From a checkpoint of a small transformer trained on Wikipedia.
Size: 6 heads of 32, 6.01M parameters.
Architecture: RMSNorm after each block, no biases in attention or MLP, untied embeddings.
Training: a variant of Adam for these matrices, 169M tokens, 10291 steps.
Each number is 500 + 50 x the weight over its row's rms, rounded and kept within 0 to 999. Layers, rows and columns count from 0. Numbers have three digits each. The size before them is the row's rms in percent of the matrix's.

# up: layer 4 MLP up, 384x192, rms 0.117, rows 289-334, columns 96-191
# down: layer 4 MLP down (transposed), 384x192, rms 0.0801, rows 289-334, columns 96-191
# gate: layer 4 MLP gate, 384x192, rms 0.112, rows 290-335, columns 96-191
up289 113:609477517452506490444560527562539542451454459543484527520501529479534377589535537459627459468492377600565532515488450544520470512464574528620588531634482413590511493499498526562494473489433477514430473458532445531482511481508483489442486493495598552414536528454449443512425524481529539444
down289 116:441551445424565447448470484516501445536574542526467513427600517531521463477446531498504464492568472526473436505507353502430557506495491536485548422462451617474381526569439580465458440549543588490551469582503563533432646496461488457581595478419482473539550471473575454497519526434510499582
gate290 100:613507458430505502483603491516513583452590543508537427529489457514476462430490492483550459542464538551576506483506504470492546403442514591468613464540489506450487429440467479546548463502480507509481549473455495478476523510490529434460512545441606485491545505529490603528452392527542481417
up290 100:582494482335525399466495454616571465550447541432500519440478437521428531467405541579489573536450515525617476527662442466543519571562512548481509422533482442493444461513473511515529451480538440506531456505521504480423560506542449479474445466564464533510542447465494492483478539507561449582
down290 102:417483454561504464514465417509410419498574574508456451588555516508502501507499453515511458460558552506513436556437490563480515459598497462539529430397550557485548475519549494499471579504444578564575522537474518593572438534474495596463477484511578562448431595496521498469512509538457464454
gate291 103:513440536463497553487475525438575449456491570571599540491597447477530509466571543527495442531418543477512563491399554452521492464441478534491566505510538483499540512513463554468557497523468457539504470470524530466359502572554543574504583420507462467480412484561588525506476519506499491474
up291 099:505531473361487458401521499509464441471572488524490487491371528526613507496428380519509547519529474502553471516475485489539549570443572568510540493517493448504509522564530434528578462575511536423529521499514503473599535481515483520482491431536480516492453391483534578566493483533554549556
down291 102:552511536526488484501541510429616482408446422495533468483546532443528495531581484562452458582445489487461566472521418439508484553438443587473543461552525529490493583505528473479539580496570568553524558492428574516399540498456617580435508520506448562507554517482445450478551504512381491518
gate292 097:516455515563410484499464519420487495499449447423514533579611505557462469471510441545460542535496504457551473470616483562528433423543449487607516560539564471463372462485446526538438483537468477445479548490541398506489451535475476526475523539466538439519494417571507487487485454526400436638
up292 099:398547462500523615464517471492409505427538515557508516453458445543515532521514465563461472459423557515464507502401463444497514428471499497454520427524465477489526572515498489511515522553534463526536551515428568486478499488504506494507571432537515541518469569421497518534442454418533606439
down292 096:492507513555471484468579505498562532556504497544554512544564536511453506508509519493567614580465456513555493500535557546485465489479523471550537518420460449539490551545516506492479453527492416506498404466529522577423535444488468555469546477484498377504536504529457534437498512535540484443
gate293 094:522465475463524548510476465472453501505515519511485533517528572570531562473578470455581502509437458559447464536487574458472471496474498593494534590504500549384482550544537580432603480526468520496561530439471494547446505463485505535457605539519465435431448490502559532584559444536493488467
up293 092:460468498545564543452516533499506435432490562427535536519535433456442627498519503474481442478490473582552444484439439418459493510459485432540608514534499526535552419514500497352475508502530416486505442488525533492471517485518520482446406460495552474566547428558444603433476425447538529585
down293 090:576543521448534495583519514507418487511507457494567476498391524553386417429470535406607483509548580489510485504507499543471523444514469424474343530414438557537383627443492497583489463490534491513459472485463499517441519524417445522527616532517543435477463508415555506517445531476441499457
gate294 100:466567510516559598394544595420469555466513447425539539558596538534533431533417510447512482467534552523442532464413498503554414453494433567484506563478510462487450445554511403464487479537538575464594474457496474479482496565434549530499574499487513458459457460491533570560366485540480493595
up294 097:466606479493512611471555509476575568495569445423481459557555531467412533472453512415488509481466488500441590551445556385456554528529453509525485532493468521564413446506474502457480464531520504487598452472437466499521572521440540554558476581519544482511542565448482571537536456478511515546
down294 098:530467423536447438484458487550467530513569512488465423503369519453513550508544557608370463489490523542544563520566537459533513431478513455484460486339546574497509498457455555562520493486495579510460516515457501476470433517497516511479525556473464459535435548476485553637457573415514471459
gate295 099:470471469531480592485514505481502525537468543430462497427552511530468477353549429382605444458487530419519456456483540414520496559495452510508496556520528512472468484450517478402483436465586569537476526559523541459411522522490538407486433452444587502528466495507413448520454545508443509511
up295 097:489478554592541394533554597444469448531397411465479380533502475484548570549536520570462470503526514594458589539530478614452566455488519545519544557503495531488608452548470477541576625560423399442470465452491429504525478543489555555530464448515399490530509480474507579489527475503578539492
down295 100:510555413411498462622552509530522481542549466529380489482512527556443447455594457437522523425497505453533503526503582445473496603440480485539530504566479409493489538564606454422528512516566580536503379549436542511415524512532468437544470484428563502515574520451473428526475461486402502479
gate296 099:480553563486483545405401569531565427498552444593478580504451603455499485492578437506595503426452481484497464452609466494493440523543495531538543508470533520555493388577505509479536526504485460510436488415483488497461450546607578567467468550467481532516522436488536564479519432576422437477
up296 107:492423459519470422643504423437485531486488536394506470504491412565612441499584563571454566524540581409471538521422516535510496483484520491456561562533460625456570599491490567576449451561475537490553490516460456466494471476479445441481515478524412552552534535538530437508522562507557514575
down296 104:439523520453544551453534542457591436501572506456396534460532506450564421479461464463462554523440448533564490459436496507519482516442557600577455472615581591553502557473492419414459522408507533484488550505458463502473483486526457423464484599376525475496446492406472461544561533520565471522
gate297 100:584537489373481565386476457491377486451493480488513468554548519436504463495499512541519475508488562460503599530565532446549550437506468546575441568589540550551549422586511599551521469562497586574422486461466455513470469531531505493459498510502439468397539515539613444590510524513516486563
up297 098:529524553542531489541535486454524486442505357520500576484517398500473444503408520501496481498515549544485488440495477552481454524517492541548554562445496498480490512534464465540370515552582473545542519498373474517492455491355523506513487472523502548471610484495409506481476481468442490628
down297 096:513523458349539542467553487520485487487455506464527401489447539485531503497433495418459539415599454525512476572450491474524561501480609471511423432562532520486548522453475489609511512504545514538452434434462524477440526502565476408564497482515561440578450537499520552595536469509498474439
gate298 102:511432513461514348430529501582496504555479489576557523535538500567548465469448501517460575576517714487470538592474503459450511393490514578490491504527535545538527526476427434537407536512460551475448506568456551449496466540510480464480494501452473554502477533452491454577488550500453455518
up298 104:461483479483507444479467547471480387493436437483473485482533643544514403463599454563484413467498558507550482506507488566542501486456478575528432466506483550401384500462507422583599561528533503349604545515446523590524454507525604447478392489509515436439538540515494486541499498498457544456
down298 106:508453548479415513478559469542545543558515474533497557442401477542547443540423413415481559545534511451523500474451514484447519489451557529486501521508551450405482507482416485560496525456437520557550551571533451461517545475351437460512581480509513436505453477484550522455494521457494442389
gate299 108:506470446390421415505553596448511579554481474526512432528479556461503523471542551490518456499559445491505506538532568445423444486401559527467517568468459578546479439513424546497489571484472493504508570457513477385480425548441478540448468513448498545509500570546548446545539445573522506535
up299 114:524367495454530518489476495516434488480468491486495503569498501513524589485579523543501439567481485507505490578363449498473524533541573459499505501572473557501475526539455462492545496557510543503578485497501506473548460525515441518492498515461619519566374453516455434529462504583451452485
down299 113:459468498511581519468500390567534545567511535548554468502529563540554511396543510587469481476530551500500463345465503409561395451430468495478568472373479521556397422499521538450547482499428575529504533525445489463504449501531497526531446535520521563528474537520579480503577549495554508656
gate300 097:510534505490508514544460578492427437552428362434485485568584530460466509436543451507608512460487494475475442548550546531460499528445489612438536647472491485529535427465458424511449503474521540465500563474477467483407449621508560487499426502459550493491486430529567485570462404566523444487
up300 102:529383521566507471485487560575542492517502554589497591462401550508433500469451453502434482526501555593457500463537490521458529525548537396525491467450526502462470532468461533535497442539456433608476507486556488436518478456542494523478601490464501576493466631484451484488536622518497504521
down300 097:416614500520493487554476454557370501495524443521602541606504510534433448505493496484531523529478521461566530507510486510560569546455506604507539567496432540484512467555473454522421518416518551384440541485432476533515439512487490477469427549608473508584443400548555563509537458510493547491
gate301 097:499440475527424540491406511590561497436500585567548533512475465482499564526494557501535526530509470517553570511503440596387530508509470512510410483481557502561448423506474511482559495595507526541412483442402577485421452512537518435498519536479578475502400446539553547476421501488600480444
up301 092:506497456566514538544493445473545532576479450460515553506510441528464567630475542483510519481506427581549509397502484490463444449489515543472524560449460459642466461543505560550506505471566449551495498451490472480454488534611529526488561543567437518541498514460473485460452496531428506508
down301 092:541519475533521551432516440546445477422547589546457495563553477395516557503515477457464509533494504472547563509559547531521408483440595598495549518385560473473495504529386372473532499570433600400431532554452423566487515459467501488600444455444487518473501590568561492561438506469552515524
gate302 106:609510496440565474476555451532496432514506425514439498526611513582383438497474434549594565468466498499499433517510577492559478508406586542601502527558494535572501511642538498619594447420537525544544487463485499502518509509485548446473493467467527508490467507591564472481410495529526477448
up302 104:425509526538522565576471510500487607493436524542520424423536564547463509451548518478481522525438469482545419488555450505485541481486414596442433559460590541478424441467515433519487568530429401404624523507468554618496488533471484524535535499488474385552551473496469531637558452487515498548
down302 105:533451524490491493468462509575559398444422535366542440466510456466475540592447538420469455464388484440509526574429509468512560432511532523494547522593507444445507576520513504363586459442548445537453540520511521464539532513472439431455532513507469445536435557527505491472517569505502521432
gate303 105:499462484508512507493549559435487550504453564445394434431495506478392554500530557433532450506533479512517408524476581485444402571431462490603631583461461537504464514501508446561523423513503548511472487488538497500483443605445521469491490512380522433511498585554446512422487479581426496449
up303 122:518566579490491514454456521463417555460466494512591470552518591494531474545522483532465497453471586489520556506510498501459501448550522578480380438469493502490487456581462496500470498563434526449635565518444506456564575501429459534531564475524471493498493450498465583578520571521500510523
down303 108:451512555399484347558624461560491472488522497468428574462565455489484510422508461593588446465427440410501484412497504501587510421480515478539547515421605513449501534460532466512470542444532430434430553524392451556505458515567398471421473549518593554553530474514456470537504527549517442472
gate304 097:596524479411457423486472513520498536504500572513571499603604516526463447528455475515514494547498526483509557451514579474455444604508545517588462530476547523452545492555500566587509404513557532599439532423455446500520435426489466601425513495530509468511477573602412500481490501504521567577
up304 092:435475490579591586460498492599525447481502573577457519485366537494508466404502560505533395531584558431471510570627463514475455502542432467571515465458527531446456459449473480529517411475444542519449534544486527520555504468464409403544459409511483492524487503548482468590581559478488523461
down304 097:537502547500492468550583656420538509452500475514512486464613454449547441476504447504491512511539549520567605521455490507505592502448564529481519486559508495546474559523570517541485511555570531388489507492543448479498516562550511504473582444463542516498540499460510431448523395546487480438
gate305 102:579467519425512425415536516488524454428438579520517506599484488465529425567471507450543562532488480530516496546523579449525485422513531474535517559447518569535442495567476493541414457497467496613475468445408486470472438519489472526521447560460534485523514549519540449473456553489441468640
up305 098:467509383513510497507432527478484473523625510543507490465500502488374598526465482474421565524405519523488420356499501595508459493404581504445472478524481471548463490435465520425474469444546488506601559552567551442454438475656438499491541543515448499555454473465474580497448464509551497529
down305 103:451429509548475555462541499487568545477429498487433427490536505506511560451561527526519440519625452476460491568567510470487498522595517501410527401438471516447475410534547547480601519470565621429552528528473586490498522609573522535576500457514493553478500454612505442490567561521438513525
gate306 110:511475445512489555470446517433438526559517472513553526563545559509604537546471403436453521493552499505428539419382457604427480475445488561559550510489477538549441537534462416614482481516450538487583504457398455446387422590588536544432558509403498466527491452506516418527467472534490478491
up306 108:471504526414516571440440493469593534533436542515511541522551540513539551550558496621563460551430491431410471510491540559479523501479507493490590514487512454446513470497491511433489518531551438485483462530590483485469470465553497539604517545472533551498451464438510562443494457465469509562
down306 109:516505492399488468518496533510502485492503458512529547519470592534542487504473569471513480563492448564472635460556468483495530434514499437553424414522536498521461553489521470489455511425479525504508525473494463573522522497431448491523519382515469360585554474635426539478486471473562465465
gate307 100:554416511541497515555535495448442507482517513514598558522496468479593522498543418445543554459654474510456584526549482480534578555487479484508440547477511478535541510533508484511594478466636577570576532453573432478582483556518586602492521465438487459559425488551552503545408535533540519425
up307 097:541565491449502548492487543424437494506478494542494553597460439505528537519546534503436464491412400529546564418450518525477427499557515451491561481566478426465465554417512449420468450423413468524479481543381566550497464527465388385538590504598510498596520529543475562497530504491502495504
down307 096:476470525455458459539574498537520444451467436475492459444518543550360424528475480462473514458577545518556524617519521452484520472504549517507513559510492523549490398513454476520485523575499404468497539473465493432440557504576457555428484514420530526489572528537508382433604497497578604388
gate308 101:569494488463476432522469473517500471523508480454512550464501518435544525498507509512515483497516425495573414482433502551474481468512599486535463640557552444533433471577510458531507509471577514416426510460570391438495477520459544427460501546471527537516500403555481646468515456590424410451
up308 111:478510478477588374446466438477404525470508363489516465558553459444583480501511508531489530436580563513491542463609599499424536544511513536517552453485578438520519462487482416495506458562511574506497551405468489472575466529514574501488544488431501506430537560461532474529389543522560438560
down308 105:519490486414439546466564569535591380500500502522404493507523503508479505492499472485411479564475471585501473520512510418532485491528491370583537463531518523504428473385505535501500504550569439536541525511426496503391471478584481557528583445532434478418507490512470441481445457433429562552
gate309 101:530519506494534545473477491488369540474548555437506490609579547595565555476557407503504452536568478458479412529513532527500488550474455521515509541596439485485537553570518474621450503525432490502534435518497498423474418450545606495482503457482486424425604465504505581430562452572534476560
up309 105:432545508402586511584410545487368558454508532404531442558622551466520643452558377534529445482614531452501526457467516519464526582512548597397507486559507517458564505522518397528439491520488527529475494552603539521521493437598589504483501446500501396509500542491530541518589507556507501522
down309 103:458461394482554428591579506486559494512471484532525468444484507478500476444480580506577447459560500491545534523483506414445501398543480483567563400489559582514423401482424512424625544475501492497571646512499519613508550400517481493514499485587510635480497493535463420514540475502471434590
gate310 095:562527571548422467526541526520522508549415425438590508469526576514479504540636358552482585472490505434476576507555577544506429526520530579512520541478532475551497493524493497555342491603596493464479534466521462485433496518516472596386496456484422476464580477550467572493551517528460500508
up310 091:508444476509543471527564450563375488529554545434478584470607402538453594502623380548499512545430520495483483468450561499564461504516505438593519517457548475543493497534536519579412548544576479545525546514485457461491492516648489503407551524516403505504462541515523496514465505512528466499
down310 090:543460508521487552539466458449516543543451468522364513536473508555472563556549507478434514453525473459477526577523510485644415542522440525444487509385553467457523497517498617489481592457555483413507474499572550477572462503491452599502472517528514520540490442493399412543497499571464488526
gate311 099:537531479534602439524583551535421391524556496578493452509514469580506474498534607552452477545500479443560502489601486489458469518363491511538520507450532551530438512505542418523465468476539554542404550433453456501427468525568475554458506567464492504559484453501539507535467537517381474513
up311 092:591445470438550546576462525481455466483417571524518473564528450522486488562452468543530416425516482576555556617465538442505445510515497508495433514611583437414590449628481583521568480545565569447553491516498420497409550418489507439548524494512473495470504512518487355527562527490537489505
down311 096:460581518478446459462461419426465421559569498474471544491450553478610456515497545530529561560463536528486450392438504586499523526536452526530491488494447543591510498440557464523402591418385509523441518467468562510442553518508547506556512514461504474503443513489448615398436415546505568538
gate312 099:418618549504577483497505520552529548401428458567576381534584592491425458524525472397610532335522536560482490501481507454461509523488508558589457498436610514489489537527552488565549514593513465453553485466451518553425497506535530448505553493481459496478479487492489607641491482532541415540
up312 095:550551511485514559532506504511382445456511488538569606435585566500431532492642548449546459424467590485437555493448461527563476526496449576498527412516429524512458537474468526465511527517491524501582495554501490534446543474531474567537514481516419428494547556527506536502419500473527520539
down312 097:429463481487529493529529477510582488438520578546477461512474490510495543598444519532421534589480481503457470549511551459546530531449528545524497484467406525406568421435454549445546568429525430541454534553478436480491473401522500522407490570473511442545535558477511482459570500476491474530
gate313 098:412520509502468576340535490452548565542505450434475502433565467564652535482548494503524522540484510515484470431478534456494515490403564524580514502563475526537459546454465389466543521512505496374518512521533547510408427554523573455479555463458574526514520444527413561453464458519393474513
up313 102:439464490606521513448578442499545459506534523434412416475483484497534506448528428495495526561426480564407513474480589527611505552457569466508442555447527542488575519417568475506489567448452481509491493446625504487475524505600433526383563499559433451410455475488515452433599549530484490527
down313 101:496518568499477508461470450545377514432534521475607536444473490502540564484493445487444559452413575549537554397458533402421526476539458478409456532505510466465438484492455388520494446453535555512555511456475597499587571428435469463517547446483505473510422526545442573481452476496502500501
gate314 102:504479448446490476519453505586510455460533459584481569451492448500440528598564486535461499496460563417449438497477398463517424511599497501479602505450490556536463511514459507589526443548491507539412577456538514505404458479527501536505482498447563539580525596510501549494476528534546510423
up314 100:506486502499480591473463488348530618483559464510478550533569425449422521465500533477526498422515469468469556509413464418474495461416454488524465452512565509479563554498524460520528496449475547497470433486516448475584549499461574466420500393505492485422590520485488527566468495492500490514
down314 098:534528564479499480551528554504457351532528482464449472448403546577474476537535527602496593564467533498452476447499455545525480551516540540396415508476418430489463432530544589536450545564463453498491538427479620513545531520492505523560567458544502461488551528466475446470521475450557514448
gate315 102:543431488471408434420524449478419476480457458510516428515424532505527496572478438495517478468609432428471525544587527446469456459438494485566524552490553562472404449607497423526488473499557465440498537419551476466469441543512561506475523512503497455432620523574425469506541518522509483470
up315 103:463625518482576498575501570502508583443507522571484587556576561544482539508519550405455430472461520518499387517467479508416512526508467526417445508519435488454527570437518572433553490499412509512470495472477497544505459525459418490568498419444561551525461458437553507446521414526493472491
down315 103:504437448506409545508505476575421470495511540508422519560412497527560546463555447497534628484467525474512525414419527601486526538387437545482443458465467480464437483516447455563451524462396521541413447537520505500445470496538517443473505494462531481453449561428491447509516540517457414657
gate316 097:545569610463459559480480512579489551473509511448533556449544532523491445521520473452479591486474434482494441418484600489470499484560451559521535567528464442610543527414462381528493491441497479449527556558569527506497449460464521459518520590452529472483503557433463507506404472538505481434
up316 098:506515456599525441463565533543438595433502532531534475561478502508555490579525524486452405606530481460616522494458429482492545522412546480448436461585500479425496609524523437577416524428501536449598396523378453506464521513554554549472507522523474575513471515494476507544545438477443487466
down316 099:540533563448496464604506516507492488474535495565478541468479525524435443390542502492538473532471544591488479532543462462554633480586432450596584535412522507485445581543587532582597518414452495493449398517414552489458449556498533566507541547530573463476443565394504487526412520533536448512
gate317 099:557523567497476505511533551413560492367508447514562513473479430478510436511452506435520531452553494524617548548657456572440448572509549474481571583449491519506512491556442520556523487516458554518414569481511546547473459510467558513450436435487408469449545517542529512513496507561528422471
up317 096:558449510444510552598435495599569528394518469450518464520539519434477441506471543502560549441533441528536474564500544442431447609509456400429547562454451537419448461618522582507514577495431533473486480500470492423401468490451554459443372484539421503455500496541540442534558464510483489456
down317 096:493443471484518481430453475524496432625590547478415465367528491538514467453495445537498414547498577554512421567497401501491618526429445451566497485484469504532464512424529438511479526508496476542448434508395514527448597490512480430504584513549584592499536423503570504468466480533478483496
gate318 101:534480449467590476476514494523456462547469501557542429463612521476393486403593535545553505463439614507510513553492525495608515446445450488503394577513523548519508439438509490580612506552462491453494539461482491466470403590566488498430583582477528492455491547542458445551513479561488448548
up318 095:440592533552424466536487465433479467529506525511597541508469560469572591481470522493449536436524533433471550440416409473535545443554522422408447454508573541408513540469508450420609431509454477571544528468528539462594633481475462485444538541491622526471486480530440527494554482496527477532
down318 099:471404433520524525408519479402484607517583469466462531512584403477427605561516514521471447594459503502556549605533494464499438526451553584495623492484476507548547579567406501470421490487520481431542491598556501504515493500484632499474443571563426534446564553477522594557477565483533539476
gate319 097:540466616506403508483527490536464447549498433441501563503504517563470493514559475517576591483489576439461581472572582427517486426598447599519539531480517551554531520604441495513467429508575407483461565411516432496517509509470502587495507546466494477543565556504481446580487479524525453471
up319 103:474564477492426433555567554447431497530557427446564589637512530538439491480577517547466400526499575452427485458445549543541529478528434558537564449483531505515511557515433591551526466413461543474513448580462465489398493531514506390491551451514449444587520519530511503454468467491444512420
down319 101:542452471499497511504454500514565545468493540622456529560513549459461459403567571417506554565463523470553459495432566567488478596441489550442479553429527464483491507479549474508453546498564511439536432481438453525559513494515517507492483528443416533497505465529460527534577499545516455489
gate320 097:466521429484563515538444513533578522480538505523553524495508499455435519558436541407525496582446484532459424608424501507503501566473438461485564390442520573543482406507464546433425484478499591532560483543505593512413531526592504495499425461502606532523401512556567540500434426507510426561
up320 094:496514484571545549578443471478573497504530539588522528483484471467473450501553585482447502522485508586496478566497512501521515487525501477496533434465562468559511506496494436482507492469466557525551419516515596438423538424577502579551446468480502496532496546521540524445532578500506518456
down320 083:505557563509435490413519474543390495456474505465531454516505495524623720524474539556438469407568514458507493443553478517493430499540546523497581562455549516418534448549451552509498520538478510480460584480520553537576470521476524454469572510483412560512536447455522605557491542484492553506
gate321 097:491540470508388465536488495530479456473520494547553563535546569513521517505479518523463478517414552550532495488505607530509497482518533534582457460502547531484434516620495525422510554543610578444595530540481543556346489458541467455461583594460423529525425445599454545453497436569542501498
up321 095:573541464518440466542469546508425591518426571464501442489491498434486563548414474471482523426566530473478566536543474571483486479434493480574491400523506532435459527464526394544453510503398487433509466528491453426579510497471503601518503475489505477418517610548464437504507462509459431423
down321 097:480453439473532526467542512548496472466483388454467516454543490478472483539573596451510443409517472516549503521427525448584483458604452489430526501508584564489483484495398537449507516494524504566551558539462590516535472486466476500557472532531582504537449522479479475550445505474447537434
gate322 099:503476512582536452540505413473467516525554497513503466467500519494455524452537526446474534412437493464421410486474449462472535477453529451553542557522555566471421531511455450499489480552509479494506565425457528491486480534526480487488519605487495602651470539546550513477440552558497413447
up322 108:484474457575548509469516460534479514430601474493435459434502522493473519466548509435497523484500538509432449467489389528498594424493453455495510522534575556425444586435552511496475602512482370514463446490475522498474525484588456480531492559536510579571457560439554526561480494485550536418
down322 098:501453517443547510513455617488537511484435467442517540484483456503468506464437564587551502493504491500461499656505517454524482571517471461514446502513460494556538470540439512447615523462446482542530442459596573455533553456534454488496445467518451506479576557544428504506576468440542514408
gate323 099:437530510524473459469428513356490551514427519462528387572553569493510523489583572515518452527529406487381503470498521413529442510414514559503424517518608517463552457605528394489514567587526579510525592450438508504511447585502492518524532521486622535524478523660479427409479491563472430521
up323 102:491571582556428441439512502454540606537458534431570503508531572484521539530511466531492405489561451491412471473574583440510511519472474544551511517469596546459505431615496465497535507593468523521500619472447551477547515438446477507551460487484611486472442492637443551409554494516512473509
down323 098:595455476463559583560428425538537509473595526470554499450453466519481530458498571468461484495510525517484545524422509519494421536555528489435565490432490540505555567478544546461570554481550481418494527494566475520575573597474510463439522482415444580587594489487443459555523503463460532510
gate324 102:453434455544569501498516523565506510387462472527473473572594535403533611399524425497515475490472487476480474406552453519498487500551537536499518554592452548505550555492533484507527481558516453570448533482476509534432415485486557392448423525503571510544475457508420525462435503560467458470
up324 103:534507484521521486438463545539455492550509509563504474410457479539560427503551582415443493492471474539477508590512479506443543426540547477490482480457503532288429495508448470489529538488464499485470507528565494453549496537500443533513611463495477511548510480525460542443499514464492504514
down324 100:423504550497476455476557544423475542471533370461446487568436502522585518437486502568557491523475423483530536476504520504560459511536574446582537492510457529468529473471460356587465522427452471524439535506518548503469512504551480531498495586484491559447536464495459481479472504517533595509
gate325 097:576449486541435455479523561619479425513522466510493532515417527456516454570512508474546601501509483360548486596552517493529375562488500497498493514492556524530494481592488536539368481470565525482489526465624541497513525547552513534468507496553522425489582522566574555476535461532527428492
up325 091:572543571446489478441509484450493468471577365485454411419502592506596351508483542483524532450540573513556570514560495469475470400524474468636454551512490515495458530541535508570480494504541472549398488454447494515491504530449433491550532541530427490536552506527506559507607527549520464514
down325 096:434515489521595573526473530568456566466444551536552566519482455542351571469486528472470501485424511451517482434457569515396531588493531621400509478435525544459518530470443491450594482496432571497549479596379464484481523476573521452548463533474490526532488578429444484451420461524470511545
gate326 097:517511481489430501448585562419498439470478450521593533519484353537552456547546473515436442489498460555504441512499636466476529381443460587523507477512504464521476526622428491496488479454471491376468576468444498548520464508432545516458562523530428522560445384512508490495462526498536510511
up326 096:531549472473460451487532443518493465398626464586473462559544436539486454593525440523547433519508510585445548426433494546529479589502538453448529455513384490481539484466541531542558479529502502594554499497616456487459555452474469550455535520524479516474490525469497429503516523512409541484
down326 095:469468457470539535569569561577486476459422480495522531527459547533516537506523500518372518520521626535504618397459512408486538507528517495497583463460506410478446565537384495500519477559459488570406446463462504535440569564482530478528562477471548551403430540501516473530510579351550463592
gate327 097:449518433513502523550380470491433683433570484521493439458602513626585547492550508469548502501503537471526607458431434518469476517601567613499463416493570588521500520518502402533470444547508516490508556481451464508443415484602492523498621557491438480501425450490536501519515449494531469540
up327 095:477430529491466542466469530537398557531435523476490485528514519413581456435553494557494484531431533539600467463568497615441604463474516461511512519576464409567536531573509495571463493490558493560552537471491443479582548448451498564466483514482500552462528489521446535458432591546415482487
down327 095:551475432498501597583560458473487543429613448523589515514491530552463489601467548464556573576537447508450522458561494525549462510586573508444483472394498575464458501440500504382547417519512422478533454555435509370432514538580477540564492505517536473488467444421502470503439553519591533635
gate328 099:487576474416452487480490453561481439520484444508577414486597533579480453495538549479509496532516464512491501496436529535524448404396528600500457497543501585503548578538487403513521391439512548425511521502436562544557495591479576520449426474501552499510571468515467576486531429537463487454
up328 096:432480473515534525470412533472439560468558558534449532504432489473420546480467441463454560452571473499495478556547493544436472624519565474554544469427582528457429500476546471487540534537537498571520514447438505557448501466579543556542511450492452443498433528449552472440506477531444460509
down328 103:595608411535425446555501581478528473510464401499506463477479543467636424558556542587491461615498472611550518461523568463485514499480469502544495471521407471596527408616624574502543549481529469573455401513460497525503445586528561520451516476480466377473582441444465478512406408540490465514
gate329 097:499470523505554455562479503420484440380410478499540442595564469510596388438563504503527551465471540491510489482434465599395526433493473504467482548549423454583486426548493438400457432507493513554512577448541539495480490542422452519467435492494437537522564371462516475531461438588440490553
up329 095:450439507498443486513453577545544546556500482535436571545485481427483531635438559521453554525479562500373489416465530467549454561464540496546497522435438456412559567511481571519535458544548503437460410541519481509480419500529552444491543552429546463543483640552474514483454581445467501445
down329 096:570494500496521555634449531386483375443488467468465413444468428502473419486537494531509536485483450459558490496411400477378540424424398546513490568579490463572490470562486485410485467469490539497653509453480482499510499548434407476516529521523491513519549472395507480467455511515517491524
gate330 097:527497422488491500394474445487482503420556525557446559484523431521525490471503494495536480508565509514565433566566508538483424453441551561432461485424561553565502530448508478603544445532537521577486547485440562468496523432566437456415497594492502608543466531517472523506463514555518500521
up330 095:518472419482522523434492529529585402536557579494452517497457417433398471521487517485510530527568463504566389509522489518508553478488513479484486482466492451481543518453448455493491494576513458453487414453590559524506496514557511499519468579544564518435409616452546453464513612531531522564
down330 094:430520577547439522517533484444485530450443446519592534536527455493575513471521537515375533447538536441404543528503508537447437561479564496540540552561635503444500442509491501541419477469463471520554618525524540439509509504413564479426554398506494506452425467562490582457524485481520529537
gate331 098:554530505422560439534522574515507539490535523548566474533587512474438494492522513443526440482490435534456435596568622460417479347465572609451465538520467546533427493491487544491424473486503540563585380513446452492459488527527537537504527524415504485515606532514486593463455475517540532593
up331 095:503396492480571446438481559483519580483469545601503407552541489474526430492521508488492523462518492507565438581514491410500508516572488537408502494517503586415495436552564507534447483499481537492424484509463512504376496409501439441520549491459449465476562460466500522585609539485472471519
down331 100:502523559490426509522502495505434477541602519448440575504494514581518533578479529429505499608452502524501516439399468527553493542432516446523523562472464441472463561460484493548497530464434508576495525432507515537521357545519499515475477533566548492491525483442510580456424392476547467550
gate332 098:449482478408496440382430421485526576466506540526595651492486531473503538436502504481441501532420541477421420574428515508485510438422602559561473467538511549581458431449457578433517466429528522517476433458489569499441473570584458510529589569464531582529410411518462571484539515492565474475
up332 095:568476377476491475540624445529620453497502587488431509500452373399448640440510505489585536541481479505495453457474487548486516519539488541490486411438438464564459438449453564560496492490478398608550489495534573477569421588500489493483426488486560420484540517507524536514467551472460536448
down332 100:495491504536563466457474508591459561465462479589560476458664493509509472548537435543433537426526462442581537572442496466450485548486546622419540550535484464507468469515459511496515519554555624499532442530503503557413502508514522428492498453477490523543494492606463480495565476479551563515
gate333 096:545500515431514509581499506451498457564453510591546498517535478510552521484504466542572509518478634549540545486560520441547522543541501440592475464480541523598575484528386542515518523565512527513460511408505434411501473530435489569511460570479454422575598516519447548566581502546406418450
up333 093:469473545550574503402540533522407451533408540471472511462501450540490555458593476450461502532474507517568513493480564562543517472534480525575339421550520483585418379456549462464467467534476483453550534570461438464414497499551496482519546496528523359498541490588514466543488496463587548493
down333 098:469441509518518543470550534497614464530567536504415468443526545448479448568472545535557470419489459511438401530480519480534476505421459521501508550429482486428541559404506499503506411418456459515441469455490554503490475491483451536507447516610482523448501426402566423416486474460460463468
gate334 103:529381517528521528556441568445516425469450537551481559508432591473469526534534505590462550443505561508480439547548553564469420535562528441527464493482467508563463503525481559466564431463470525546482492462432468482524377525538516493511508526486490498516648499531490491518461473571413449535
up334 104:533422633502541480523439422433520550495488465498510564482448541421505422543481422569534516453591487460593505553569520496506438517495490451555489476457509481526462541505461480592521398374525463523375565477507497396485448523531565469506498489482492534516574466489522505567453534470488467509
down334 100:437500463476484515471505425510449419519555533502468469446560559591489580475449515361458563528486524541437411455475579516527397535476553535530522456322525569478429466570495556594578606524444544438548411475457471579482527530503590488473487531559425574456522507540464492457494480484445456531
gate335 101:465418460503505441518569473439541484388504567456522456484540483531368553523486585399488438555454461503537551542503484557496433486447482527529452528459584571400493476524453541442379462519568469430503590470473518454489427497492528515468575499449455502486476415575564519454516500485472511507